Weights of a small GPT-style language model, trained from scratch on English Wikipedia: normalized queries and keys.
Each number is 500 + 40 x the weight over its row's rms, rounded and kept within 0 to 999. Layers, rows and columns count from 0. Numbers have three digits each. The size before them is the row's rms in percent of the matrix's.

# up: layer 4 MLP up, 512x128, rms 0.0621, rows 144-196, columns 0-127
# down: layer 4 MLP down (transposed), 512x128, rms 0.0621, rows 144-195, columns 0-127
up144 098:514536455434513562492479456511522526495542518467502518520553488513491458442455523467514490495420418536509492508462475451477480473490466455463512473555527456511507395534509504499479539559498604474569571520471460400482509492455560482497514485583493489497549418495533500501500506547527483486428575516519495449528613541494558491492485509525424488575479436470488431477531532491499516447517
down144 093:545496451473487477529525542640515485516504540507459454597466528495498501465472493512470521563444478532535503495464547586478464502551436530539472517546489520498493470506423522464452471420421485501522544492506478491428462575424482444503428546493456526452555497466486522522494471425525533477489495496494542471550499533562543561532541531541528478556527530443547489512420490437505490477512
up145 095:525566577533503490531441471490491509458477474543521441545493476493474538531446509477559514497497479528480579481527477510519466524516542572377462444514480486505488473500388488531459510620500452443555533549562454490520486532428481479548526487591492544505510467504496452495470485486449468513493457574495555526547480546488486495462514436536412492483439470506510459506517539481440533486448
down145 095:576457559514532469526537569590466457493433517542452585506479541477463512420448470513466558507483488501470523488529458499510506562458511470526437553462414529429501508451487484528511488544499585470486486464515440582505422486539492567477447474446505483569512458534473522514544454507466561455496475464496491551448579514533461514534528477485524548511569518520513455511469508450517525483435
up146 106:417540424519524518501469515502531511431506409454592466495521460527490448513478505489514480546533512493506465539517551402511531498541513492574471490584505521527438453469579514499479533447522455464459587480481513506553499448491543512487457570504540536458480527484524464474505485455490479498520493509531454505515510456496487486536524459415523475533468527509527558493449494628422444585506
down146 101:524547433386533444537554486492483531527487526553503476546578530503532585488486505517518549480543558556457464490482474565431417464499469583478444516518450498432553502489475520486494462555446521494489546463544504492535475451500529463506413477392588456542451478459495489557537528440512500527478544469485446491451502507527534505519441487506471478475475500476524490521546482505543534508434
up147 105:555499484505535446475474525503475509540493519452467569505487515529447431487443497463460555498518537449518546540515552479467491482466443474483573519479551529470514471406537492461506483483538502442541519484528538414506565437578457511504478568509529500500506450545488493549559513526439459453429428548469488594512471561477582485513499518512513491612528474504524535502482429494555511480428
down147 100:545488553442542488476511434426548508489486459523552486438449460481450540549487497419500505481527478483498645536511451488521514433538496579518505533507540510502573503566472472456505485495523480486538432431512578513533559467494515498495485423525451521510519458539425491498531508484534561533507476445517610466487488458459482471476504498496488542455490503507508520569512520463472403533544
up148 096:504520568469549548506463468517496483537523496493445611497537475552552460544591492513429485484458541522495445544447530544490571390543535551431534526533542548584539467557536469527445494475482376474450503489448486535505529475532451566445515506490489512474447535474536514532521549491471486550428483458501560495534470497501473505526456466489442522454454490514490505535512480478494535503493
down148 101:439480482477528555509438493502474460534467481496430526479505510492468466520505519520523435486485575530414547523493481517458532469522477419481497529569528479523492520411450521594515475489501504498524518541500556442494510499477543545553548533488487526529487462571513486579523540565467513502521437362483478522589453489447482531534508525481530496478501467512522506465509528536376492559422
up149 098:483561514457545432497522506445516494455519467453494480533502506573565535491568486424475530463515523526587487447519544505507487494475488504499488554475433468528502501481412496557535559522531484481455506459492539518586598479542513535472507457522468518487506489433546445491478530454484527473531587514473458554426483565460450589452509530450479465487505579496515555409457535454503506487501
down149 098:567549563433481468489470480531519544454484471543490475424485484432581516537456498475448506542498488528568447515506529455460540504510517545504467463574439436426514457536552537439480479490482474488491466505464506548513530488594553480430549466527557539545539529561503486555445459515506534468519439467494499481426489525551549470484558542509527445433556533518500521539516466437542520464544
up150 099:492513523570494510617552487492510534545514519534466524509489408530427439520538479509476475439483470504511439545454511505559482486471442541448486475467501524468493481542470550449546411444427529475556429518509443502561546489508512451523506463497527556559494440482530517512533471504461491479452490518534479463507505545574520546411471504546480512445448515464612419498504534508455489497524
down150 099:543449431429531475556552462418433485541522495479470501527499446505496558493494520436505455496510499490476453489502461492545568494538500516546528408488482489550480551593468466512539548454521478459498512525456528455466492499492540432523456514490533573540430548475475447430516478566449443520478579511582509552519539536496551469476528468467451436545586534486520461528534486501479542505536
up151 099:498493548531454511441534454496492536449466479477529545521464417531508488465563507414404537465451497514526491453591483513522433465542590482454488536544488545512436554569457619495463536506528528465450446473457552499506512544477524487513505502525475525435480577521460482456529446500475513447513500518466465473504548471475564456498438495437565492536546544530522496488462499515561498480522
down151 100:507410519450495481520456512550481516601550479542553472444535544459486587488436485578508539467537521520485449543539588522510552450568434510517468555452472538480489504539503546469467494481512547511501544481466487424481486452442499520471490556430496433500525499488518472513460504461552468551547528517520535463492481452510582505471487521485448480457481411434542482582503499509516430533508
up152 097:495490441537417458463501513551488441488489520506432530496537447526504514496485548501532494516444448514559491498498556477506572531401543475475454465491545576469610514429480586505558536472430472492498536429534463524478439510499509528499528429462492533504470497457546555480522530604532541541495516493486488530531478525465484471514423515587479556541483550496562523490462541500478450486469
down152 096:490541478489520483520522479485499498501598416477522491510427510454499463498515493465464487511512544455514556479509468472544471613519494473456535474456471471485498499513470473576417502476492493524499497490489451484550545530466542485439529509537514576557543470471566491492530394457492518529488500482459515498487482516520482576506418537459614483518545495473463471622414456487484541455565
up153 103:460536451454528499406570453482569500523486512525470512493460474549487502571484460535479546438483485480481444522469520530494488513588474463545407515542398476499493524507511465515450511483533555519458495482524501500468479570466521425424528471498515564571590558484486577458532510522603526497553559437527470478507554502448474515469480528461581483483444513463504511501536511491478509517479
down153 106:492493487416444468473519474449506515579513439554521480489563570512475490433527497522499482550511487543569474559524474583489529495517529506576448531509489495490495529568506416463446514589546546521527532485508523444497502513469487459447476437512566468561467505455499519406493456446525516531513516495592556488501505459472477504626473506528470500528564482464498449537445467458479509472487
up154 104:500562453508477528548523490535488550489477550493504550481476453470516535516504540531407536497526417509514504571465562489523526483454468571543507533505509433525550458456410430485463538482485521474474465510532565473517555477508439503463485518609524536497515533449518438536481544528414511552533475550485485511411560470435531504517481414475447570479483497489488491426486509456501444465475
down154 093:539477418458510513502477518541450537522494547495473594459499476524462546479548562464509493512517533461471403462509529486463524516575510513551523477474538507562461495482501463476552540509466544561503517526505453375480469542504415390494509527493522479486462526505466485483495468532508427591485466472541546450441570540505451469497502526489531519458495501458533532462507603446479480519559
up155 113:496525546493513488512501623543465562576535453520479537534480467472479494512538468568468494492435463561455427463481588539411509492570539441530573562554505535529470525443503501514497436502466468469482545547522496489542466567501559488426501458469480504472486531493486536543557568525491516532545462584541480486535472563477505555513497466501528479539474551509440472508439474454529474465498
down155 108:467480524514570459476531507464443437541529480488514479507415496400583509478482491511502488462503467534537420470514443546516539485502566487491470508529473463512496467519546481571504515532488467517484549440431528480465581495518515546478489474508505466481469502560500537524550458459509474594523580501482488474459485517492516534491435426441553442491530434473520424549548526493549611539560
up156 101:569465561480477454499501589392475550525552574494460471495472550451515528518501485473534512436517480563454514527517503552518494482532481454455451432537478473526473534463463572559470472517485506500543533543545422466538501519456495546574592501494516486546569434518512436494459493509515447480549494485503511448475413499555465481552550503531512505491461554463506536479529433527415503501476
down156 103:473522466455529518485424486620514581513539497564538478474521547516536393522498453528464453536433511489487501465549466507464445447455473486481531476548454463531517499495562502515511507455433430569486531492461490461464495501519494541437498454549413488451486462506502577549459446513466551454491499581566449533504521518534531521441507532460457531506510541515497557483519588544494528495507
up157 108:485493494547503556538500439438510445430491441533525521451396530471515541484594460417484570551494479565477513542497455515476563469442554459506502525508470463488490530510393502477421543467504508467513449452458507486561466490393503486489463433528530506499508457515555531535488569501478492535534514522530406512589497540454533545477507517491506531505529491547550491502441492482472505504478
down157 101:487530547477523484524490486617473525481475449433485512487473479446593474461498489511479476553429471525550466450474441486488526462451487462501550443546516462486508498450520492536455587574546486525430546484502441466508491520425417537493582451530535532509469574459498521501482498509555495466520500481498498522479555572443457474501479497507618521490482527497560528465493585473499500544546
up158 107:452569544450484435487491435478506529437443532420531488514495525579518458508498507477561453535525570470525477477456527511475497461517420443474446539528484394516510518502484504535505493486493521519528498517447462529483468540510443493420469561544485528512578506469483535480562575579484510530548548504486484536478563511477536495531505444457459520559512529579474431426462583490465508534520
down158 115:510491444556525544528467537464545473484511474485494569499471531499522582432520475483507497525553566439555544563451523445536481536501526500515466467534569532485463544449427508479412491499583491547465512480466510475521499478526570477534488526504521550456444477536499473570466444501453544484469475506495442464622524487491522506493454539497511410502547452466478411511467465525540408515490
up159 098:518461537517487444454507513551492504523408506487505528472568529543525472475487478548503510449592531547416514551502490460508498564496517448493496506567450510503530478465506470446543473527465459470518569517453437484500509510454535469498523528517549518520520466559520503553557542432521537474472455426517486471439447479481511467447549434480442501465636530472497422521499450486551503493600
down159 100:463496527468494596544525499495578446486556515515550561544425454458462511532442432474463484474436520451545531440541516451484472475477476584472462518464520529492444474520499477515499496503542486492478483564501515453520558460514512531544516483486472573508465536490471491514488451569466547497491523522470465552554513487549466516517571541491518499503441531519447490555531430445335519539508
up160 093:481546490451539553508466514562451435482562513525483471497444498508541431560501518473444520521485534567516470466527527493476602529469504544489448510500551517460529469568539447611461553550435487425457561511442508482455486467460456485509531498474498473531559559486439525570461542494569566512526501471503470501509544498514494456475471481526421530527529490480545490457522480509568471450585
down160 097:519468478455521421448461490497563540582454480437494472566506408430482575502491492482470476474483448540540576589468466518542477506507536553533432519428435523556510507419511520505440483523528418524530476470492448527572504541521493508468561532456503600487494564500516512558469477552461436519492524534495548467457491483523512489542457468481577490477480518484464501540469472496533521490513
up161 096:495518515481535564491497472402477470471489549532493435491524476539509504462493504515494452470497477498430517468450577562496475533527522529491464533531525521450513474532475493482532425473504456467552525507507460529446443454554518534470497599538533516482526553505518461410406484523540519504538538566559488459505479400563479467472437507461437503552553538500505566535552473595501550522446
down161 102:504453437487482493498490510565519557504506467566508458479467574517487555498407454494547511516504563525454433493494447505517506535480549541550467477491468480513507511420503570525475469508445529553486466480483512514485570439533460476500502477446575488458475474493537507520516558506557408437519485463591453493543386590527513455494501443524478434474520583523515525528490487464486564512537
up162 100:492489450490549473531483538454555565458536503472410468508548507585447488529503443457550484530557497608488480510552557541470496410423465511511547500484450524508508459390486502559540549431503474566498466530493581532506543460448451500480464496454547552474491536448540515496533491447543513494512471497502457504503477487506436544482466527471538571469460498492472525430549523511491434498493
down162 102:463457544533528524409479487459509475493510476535487502510456502427444437469541559540536516548551489545465531482484543509469480561441459542564507551537549501471429528496500511498558545526480520552510547500510534543457472484523462496459513509533563459525478487537467586457478495533408456488479491515464546476517483525530432367494523487568537509517436525566399539452472502508538489441481
up163 101:508507475464461523549526490482486393535583540499498400462476489497518439529445474500480505535502529479574560502572547501597523490533480546485515490477485488443514502506524520496553448463619476457556473512514416509530585495494457492492529484445489437488467460468425437516497497437437522484439522541577505453506522510504472458534538486582500558513521516531507447475526485488455541517491
down163 104:480525517575457512454542516503559508502520510478517528477475504528513553536502504554505522551501525484538485560507482425498519457489513539532450584470470524470463472559485510500547496494466488439433422511421498483530496564528509430459505448484553572498509540470494454500448526584543530458497376485468440537508492432524499446546417477492458499531500504467559425492520528427516543572565
up164 105:481560439450532482413469510454511534483470535495523512516508507462523551546485536510509430509492472484518555506480599407498485502445531477507484485505476550448468554551499462488502403432513480573459477487535558453491507448493507558451435579585531412544531496518483519485535505552464467461467513533506497511500568516493446504514510522537557463497517530515502545514397495554440541438454
down164 103:497486469469509459538492474522458499553510614486520497576556460410514485504463498503476460438486524566474461552470477513492539533472448490470429558618524546513555527530578488434504460436461513600485509471548532535467494526488471494512499449526468507507505559508443525490493467478434463524456531470463502504451495481476515495424609498531496483500477495422502487520518563533540542437512
up165 096:490457487493410494480601504527528482497468547552450433520531522507554515554481495479454542533437473486490503460507425548545436411505475501488585584551516494512456447440497545532450519535506471484559516443513463518511499586498506506475463477441515499500529573483456508507510504498522441466530469488495545486529512476439429615527467487545517563468519453466509470464578565490530522511526
down165 095:495480499474504472510493570507498472462577500463509509504538569424477546494545524482491485528500496456458527467499534451528464535489482510541482526559478493454400496460506491489487423479365468503479570564519495523529475512480489495487427486468562455551528504547462535538573433545483539505439496531510505588456462526487518460558581495463513468461490472447544495540578564479473523499401
up166 104:542527522504447506484500542569491512501523487554547490488454514521454490515442561522462513541489555521558573483513564543506449495384568509445509452553555452485499543566507486524471434408536443480432480425555506514436522466537551465428495480559499497455518418589432546538534499529467462468494471452494517508462485456539474489472512431501495502504453526512522504469479517502451522445496
down166 104:506489529487465471552515581561552440529494513588448493427564537474497488503518553422572553594447527457508480522491408511504475508505502478597532494547556486517518483548468489525537495489473435513493474470500486478420496446517438496472489522521514558494573431489498553539521474465485478561557517496456503511479496478457467480412511472531486483488568486535470478495460516417498461558570
up167 087:474473511488560565511532552517544482481538547590453474462495542484482475480437545485556526523442518506461507562518441491460512559538504454531566403449481540414480429513468458483522525501439551467471501487487437551521519538504573521519477496487513454502513545563532487554511520513532478399484478528529523537569481501486434487448540457487556550512518511419564496531457430486530462466452
down167 093:569558514449447529482473413512510487504486502464543489496489486523480508473455498503536458497532496465527489491471548456494511476462543529450443531571585497489557578522585479495491491520551414499535461476533569467487532513560410514471523531535525555470486463535482442491579494522416535554507451460480481520476568387452548551536500522484434503490494476498505553480458555519431468541466
up168 098:508478421571457484448473547460502479520518534436478498523480530450477536536544486420457484513535449560511519499463490554459518479489469527517475482565538570495490536495471533512510487505516565474469456482454478512470522530580471483445421544439608538416515479534516532502492517536530481550458513596523585552462460452447538530542523474458532468503584519547426452496490529460488458494473
down168 099:418491527472469538470443486492536443510545512522500459480483518466503455553514501450504487472526445488539485550522497484571516506472461493461499539485477502522485522511475464552459499484462473443513458545511590460492450511485475542549542496407458468565406452531507536465470523561510605448502481548454622569513592505487571544445548513442545505432541483499470511462529530484496532502521
up169 099:440510595519491526559501477467498492462509455475487546531408467592474494467509498535516528508439510439505537522536444513523434443498528530450473512440483480513519539552499485517431544479506525437458484504524409547508529532499513473488470550518508470490475571482504494494382497420449547566508492490457475472530507475500615451442435499500454461560535503505491564468452454500451541500528
down169 099:541487472434557419527471568516555540548482523467488422495522513407527503521581505532444481479554508539534492472480484501474571488500501460456523464524538546444504423485499471560523521451522516508468486496518465532392519563425487475534520471568461504553520448496479479460543461533589458478539489476507487545489518485403502516539515482517549536488511499402515498513528466578543448474460
up170 095:499509502562495535494477610497465556466542566544508529579425511419466476502473474553499482564470435573537499525478546489441546519476471500423456488532560478495426501545519532500467440479450561444507510523496473464535459535522527521453545537482545472477483539484452490562444559512518553532516478496505419551547541505489485524473476495523511543473531502516477550569495369514470496475483
down170 097:444454539464573528462553426464444487553461515522506483610463466527511500476490508512377459452517506462435555496552495544513507522532484495546498553472459528548550506508559455493513479477457501570506549475431539562506516522480500501510434509513522551491501512485454461537442488452456471519549573554449603457503480467463511477507538500488496390539547501485517474455485462516471555507525
up171 106:553419460455535559587507480466485487529548523559439497532542454463555469541477532511442507460527474486532482480401514518457511439489469434498463508494537491491465528573450493526473459491546491463571509446491553475498484509502450576556525503584487469501587534523433493491420474566521472494482531504518568468482474539508413506502483456567504555503571480502548530525490525520494414503482
down171 105:464480442381524495560550472520488438495537540517521463530535580499534491559469466497454525491492480493492476491500538554517451497485547455498500572465611551523568479492445567415514541444491459532545461535456547535511487495450423560472547495560453504456496548484441510432523514548573519561484515451452497502447553507513482469528546519517539465476494494517504490452440538460465507483535
up172 107:547401531480510582486495492393458495484553511465441503525492475511545464560466511522492475475516560414497437537529527507519488502495490472523579520468514497526539495479426490485472464506476569456519465559458476493522562506522432467488473538492496449476487485518449473524546550487576417485587431525530451479437502609441488483472493504534560442477519502504519503567494489517493409512483
down172 108:537515496475467491512479486541480498530542517472562533529503530485513556552475502489484493502525517467439511465499516431500465488530584437475493503577560430491466477521601446511482432453484456457519467487483524494504531486465481464547503447437499467548562461469509470593512470468476527452455499463400580549552433445588540562512546497497431495542490522559554520587455479518513504517521
up173 092:508562476520478563465490530516523533538522568567445604526511497486534545521442399511525450498521495540464499501438554468565541508444533465456517477502471451490442540532582566425560489481511518499503517441450584456509530506531553512471507512543533418531525516462470498494481513498464500478427484488542491526564460435512503464495505461398505520486431514482497492491535502562540494431448
down173 090:551535538447534435488527510484548470568502503461520521437526528532487535479508483581489563492509453534600454505477481528479422538538551547449481464483437420476501509541560479431593520546424515516481503493547528530493466496517539443532489476519464528468525495419570558512495426511457547490476512471495486481442485510514501518491494424439486471512574468464479447498454448544570480554536
up174 097:491474534493499526550506598494441584445547446505443487577476459494448499513519405485562572548496402470543509466492461500520511521425480561486471511477528480535502517530511462471511491535506576545493489552402499484516468569481407502502443506446534457437493460577496557537514452511500464552502481513541518528533505513476471555532523503536457496539539483515426480446528508464494484444466
down174 094:519455489524450532484491448396485468547539499550552457498530469468519574517496525495509507482408512503534483507536493392507500503525471560494574491495511484501500538577530430469468495514531534510520512458454512471544565471500398502519540497442478520553498494522414523474521463505470488487460559447534530480520481461510442529410594465504511512523504499469493508557529567507568526605437
up175 099:511496452545559458555496491468453565515567500470467576553514513550497504447474438505428451483559519479533510514505538478504537421532513507516498517521542508460475472433433480486439564503500527558412520501437562497514469475498562530509494485485548501474532525406525504538556514417583513506536540448472489518485463542495441545563540520479469506517434442572516491480525587537509498466440
down175 099:539503550456382514479542533474554498503468506520537480462482505495435438524542521473537453499571543517560447486507516565500503553455535527475512513502470468516451469496431485547474456481498511450537499549444496422574510522458538508492567465489522476442540493593562409474526545526461510475421450508442535538511467516560503473470486527516422541534476489519483552523478410523493496510578
up176 102:502433492573512436470489562501488462536472541490473511440522494475494494527535484564504533566427519443480478543520465485600523481556481523555494485534542462536514552494447462531485480525453466488500455512498514447467532458461518541484456546410494526615469484569484519407467513572540454528566487516514439463475537507463568485484506553510520461504505502494471433448463457589523519555480
down176 104:488560607420533502576473480479502489514496512463541498524492517463442475490494509451498468496502542466650504480558547467482486496469477493475532512490477421458474497445575492493470536508554464422435469529465499544487491467452534488543560481488524619509502539477447472464472519503488400471525507532434553483479500508505488489500500510520640507478519506552527537505494470506476487460465
up177 097:509480507493479441461541548515435482459447468478468517549530472568463517462467492454407494530520534496464480510504470500460460511469588491477437556497451446592487430494471497483503500580455486435530529533484512493587492581449468499453552558483536502504566449533591476546530497453502509458487542476479573442494481522408501503556459495471524493538526516544507507469502509527590518560518
down177 096:495494500449517522501424497568565539543497547409499500518527530444521460483486494488522530552547462559535552565523486471488511544483482485490533417480523546479513564421501506461469470481580567474463512528520440570464513505542541561490439500523495479504483500520561523462497434522551594440494506443568480484505412543572463453445551501533484469496479448473467510536451492453426505473474
up178 088:486539476506486490456557459481574535485488490525529471559444532506471509515446517521500528596477491532473486500503496498537581498527568491557550506525478526476488513532480511527427538495537409463478458507483472503496481499510558515468451424441519553451523426477490481491509503483491465536450400523499492500462544404504455554457421544623558519530472453517494448508539513535562460585521
down178 090:537571504475479440501476526482601506526487513506533502528541468486517419521519471533549469496495533455496533413448494544461466494458485493531501535447527511506504498413582512478548476542494548478403434576452506491475454510460580463523469476476485504474457447540498559537444429536492539506494484486490554470511470498499525465498403533481576454539487581463585527527523490515571529538473
up179 106:474460524590483469498499590497519445547489438499509491538553511498465457509447512532551578477518522446494586547485492461473416498471479515538501514492470498511465489505443553489482467488506437481422528500485480425519460450415512607560470430478486559482575516553408482509521543474489532511509481494506494538583519528549439489510507464462498536565472509503486548450500543571553522511481
down179 101:484557544447543503523536442495481559484538581467485491522515485582479528529527435516507465538497548511543494505490472469517536485462507451464509467501471496466472510546517463471454555439482600482557451546553542543507422505484538472481507513452554532454414465400505522432505417518503503501515510434530599519430460478484449516504543447454500508463586546539518475518539526497568498469513
up180 094:509485538545578495421476548482520473519542488477536496474489480492551532421544422486455551589401482583501446525553481608528528463481501519565530499532477503494422552460514422540458523517481457479457499458500509513529551516471539577462496542505471506494438556502507574509497465432550503513537459480453460491497565515550514429451536461473477549521535544467496505516478505540504473461478
down180 092:535506522483482440574459465505578481508494490506431467535522503511485475540467547524625474483438562415522583456471499465495510537493499444515510484430557520496519404575492490411502435499527479550551513488470501533580514521499538498577492450529527558503513512579501498545480526491521526502462521461512508482477468447461490594487453449503514498490415451489451457470538512495513507543533
up181 096:473507455504530530491441577480506549493466518495454471546481496561507468564431449514552457533502527499475478473423473410514486505417469578440454479539521482473447478409408481499500449491486462462576566472483553533531475457515512595476466587530504538560483494494524527528506540509546501483530482468483501501484480458454514492490533595527535531448591532520512555485452481507486508523549
down181 095:493492563488497481558509495552445507557536472485496554591534496468526473500499491547479477513510492545540471480602455511597505530480567503499432446442503498533468531512545485486445511466477493563344488475569479543490503462454555513522499458505559464461447535472466476449450476448542518482526536462534541507547540492413518518511556477540473504494556483486459520534512481550489411471482
up182 097:480528590592523450442576525448462565472525560483479508464492460483510487511491448525497580496481434540453541470500464514451489428525548470477470583522503475511537441491469482561505476506527449489658487491546470535488480501489497531499527492522481558432465574512517549493499511494542474547530470520599490511467468461519481534467406494478486542455553497489496530523438531505510489545492
down182 098:508515532503518526550481501512469502537513570516470479483421510562500460481511450539562497445598474446551488463533494525484485565499527518536450568451515517547549513465533459520548542509399521454478444482483507495549495473492466499521503514559530452545519484541421445502430387554407489540471544514617450510463446522476473491586535491514522533492506498472512504462490448452524521495492
up183 101:457440471561498472538571607505437495570477544468450577519455536605465470472446504523553474517576458521467485487446486472495503499503565407535520575561505463558445471573528477495490451458460493467542471531516507537500484487561446502486563564496480503430488500530552468476472520483529486468465511542479514488503514451531536532487478508439496525479455482496520582480497454489535571452494
down183 099:528427420511463488552467500562482540493532477481452455481473474564523472517481524445573520570509485459519500513445484493613479599522453484583493556528549552498574524486526474526489533503506524474452498560535509486532431487484465481494520521433573510512509498488527477482479490516427455574483525459501565527471500505498439474446495417542556469488512479466569529436452426503509443538509
up184 101:477510541525523473561515476558505453438506409592545491453462506503567462531539588521512505566542531505539490470462477469560463500522532552459476489477501471466436440509458467514497471512476489542540453559564513455483453464437495458487495537548461497534496552479607459438539537424450518536449517425476474479549453492462504504477484455487517535515495506536509456396524493569477470534524
down184 096:516491451496460472501505545391529474511484563455498520589557569490495527495489493522470498437456448510491451491482547520513518511468532476521513530494475507462497527442486498493503530585481444520433496450470524558473539564486563620569490545445517521440434525518422591467526516526505536444482535568519502486553556448504510532521546496438450485492453520415521520504548466501523497509441
up185 093:423434486546516463466421566477462529461490500459476536546519513505502547461548497505526555480515436561601494417498482488479516558458489466485533462492495472515526507518529542597581484477510527487533490518416478489482494417555461500500508461576576542470466419533501440540543480485539514462464530488508480423491570494459475507524524495468466567574474481490425475482470529554503511530469
down185 097:496482524553419519542543530498559525554470489497590524522523462533469539448459440492422500496496480504523512448511480467482552514451488536547521568577486464464541574478458574447480493560475501496490562527499419524499526504484465534457431505412423486512472497464506491444557496487526565510468554438508458472524518486492521549461520507447502484499499553589534514459438440462550555560470
up186 107:516501456474512441419507466542547547487524545556497449469486491539508453546501410565455547448449545519541550503514429453523462541507511475541555497498450526483491533469509456565563573556524476477496503499496444479502552475471510481612488519595496509503504501534599494483527521433502520460510489475445416476484510528476464499573427470542442488487480478506587467477490534437486531480494
down186 106:547490480520521511471471483418492519544579478510500395571502498490526508491473410465434458531480448472510494482435545505458539504424488471445519528490512480489545503552476480445528499453520480467585434478489603525443491559533467473519534474525553459483491512426491503473398497547452556512530585482487500515557528503530553520484543529513517495438523475470489536450475553521489545580540
up187 093:529517468517473543493543509517467470431498504459510438436486510542473560527503507561450551438496517485439540512444465519472579561481532490485476460464431504480525515500417634484481551508494541506464504488480459467519482417425499531463466506498526469575521469457456598503520505488455401567517480524528517555443459484510513454554483576518514531596503499500497521513495459487495495535448
down187 096:525523513431546479513461546513503488460515531510491556537519479495578454509501516458540459502553548515572572498486483467514492459527482512564485449568543536519475497481507424481596517560505526430518421553467536452512496465545458515429439468457502480531512496461526388563484532464536513488504518491476511507512580522472465485492561509508427387474549464500525534453472506450549420509491
up188 083:507517544491457476472481400463519474427534531464494528506544520519499506415508471471475489467447486568478506504439487421481462500559576477485465536573497509564555389494511456456484504522497495467509540537455505528544488545556513554486445504537471612471513554504494454455484517490553502531507546540506544487511522430532535501532437522501444486546561584537475495519430485578540448504491
down188 094:571457522543454449529559479492633525514521519504484460480453530463496452438486504442544439499482423550544532502463527439594470495531549537535497510501522477523538425480500501505481507494490584444507492491427518573492482555408580522479530472514455538471528469496502504507483446509440446542548539472452472437486481500552509525471411497474548543469528487537520481560474462491527521522518
up189 106:534467576470457488465447531551481455488509575509549483530537504569581507535492498451525535477518520558436495471530486476518532486464520488497509491537519545548551480484476440467513550459502586498592436559460424581454523532438517504524490419502555566436512472522531500490443511492506516502496521570527530424538526437481487483480459481471416473526441477471570466528552504427520479515491
down189 107:576519520482527511534533501460471412477496518516515547470518537449550509537515488444499430519498453427512501469470465519502526462524560512569538488512531511525615461480483431537473548490531467551522516496425511445592533401501458490484494493518473516565480467535528579506492539475537492445500461514380509483517477485473570537454480483506525495474529489447516495530483501566415563566534
up190 089:533527464560467431483400510467436513525519525537456531597581466460511458505506458463493500571507467537496508482516535463507480512494533503473550531561510451528535488524449507386417472494479429512517520486542509504510502543523550535491471527412491524442530487480494473485484488536501473536509463425417485473531598480515554522508459513549447479534581487526434562592489486516488496518482
down190 095:512495510488553513509510467478563503525446526447459451507472515513568470457540534515475476534432488443491514511438565507553489504532542452498420531380482523471557444434527479431484511545463544525495479538500553491553476508463568502490459538531613456480503498505477460561493469531428413490477467403484574471515481537531439501517569546505562542467482511501537491498495545489546529523490
up191 093:471489459507457514450544511489508533501479470513522503480481377501486497518507470512483539518497432576565483473515481543448472539495513444432417479519463447575525555497509549463441508409503459489493507518559514503517501483458538574533481455536512492445574461523516502475471438559532552527488526507489533515471552435410471478480583475578536487494537467522461480504441606488449549521508
down191 097:570473546559514512473552485438556420519461535488474450486457532492553455519441461492518449474476509464512607517543493508529500399457490425514452550411525578600497447487528510487532515547477513496488521459553474505526521549502493441424550506475531453483517540538472480489483475480529530535542506464466546482507508471598495473474513517455469475521605557504458494490565469538486511523490
up192 104:550402521484518561488567547421479463538490518509486437498488569527475491507439513559421521495486562423566594524436489530470455540530506439504484477558502494495459488530486518490463446570525517431535532570561491513584491498540525502505497537507510545485529467562544452536479504450441487419471462522513577476515505452513464476494500498506469531493438507456464500442525452483552534449537
down192 098:449489467496456503457488462495586518481509503465508473509573476533483547510528464495477521514555452534471451504521509511520469434531507519449452480502439467497444512506595471554559575499538475493461460449488499567511535494481465531475521456484491511579482449374362551502533500515524492515513576518510495521488519489484552518472461451512498535517533514589547539587466418456447516521498
up193 102:551476511507523481530519491490494583502482425518536472542448522469517463464438483526538455564551467553422534550541551459530501461475501447432510500538510536566406514507497511465543507487538581498550559557542522412448502451574495563482490542463505550523499452472522504522528508513532487489538503557473530470527451506455475518536489494452587554506462395480512420459526481500468465445496
down193 099:435524460570568533477484431519412513508444578508448504466459522518548424513496570499508442531476581516509449463513503542511409547465483509537549464436510520549491465537495456595496526458448490499530435502496501495502506547528505480549553419509464491527498527535534456503491540495545505500504593507458518487525485568571487504512462506518516428507523525507508573450465415471449492455524
up194 102:517508510454548553529536509478527472547559474486472496489445465527525396519535405478472484431397445502574534499449555451482452449512447520511486476545503509425523493500563535491475469480509602522509536537582478456538526456548483519534488513449467479581497509557500463523481552546446596437562433465511516473466514535503536433443515477507500451500471488491514521496477461498497483523492
down194 103:522477490410497448513452494495508518529448507490517561502514424427500535559500545496500552478487483522450487548452453529534417492526471473536553471432522471534481514501518543491493572452516460543501553525533559527469547548462447520582527538496463448445415545478533435470545461496444488542497542490437507564472565508526477506489586486467534499521497446521588452511465454514545560551456
up195 099:567497510516518493450475510494542455521453479459561503557572444547490455496520485512503526493495477463517543558513439426500445437502534510470483468501490485511522515537473489461514490413462521532545481469509573481445430424464504550504429573484525521561439538485478464483493511418550534447489512474581516402473545478476500536584590462481548514507516489501486569458551488515541431452484
down195 104:543555490540504563566505442467509491541499493468517489471525513524506517499524517504554459484516495435484499555455559479420450473404542555492526489510481583549456524463512477453464421519535456540542547499498500520407455498550465571508522507439445523487541474464550502420491500510561539516454538490531394491549502534498497588476451446433560515504556515505503528537501459480496444488439
up196 106:534514542464474453481466505502522472513500570511471430502491483596516526519468422457461475484584549476469484519427481495453466551450562484470517516527533529459485454514529514491547505603441507489551427535471532547509491545613462500484474556486554495531524507477519496596516531515479451534467470478465533503469520530504514501518521508484523414528493523477497447512535510383476431457593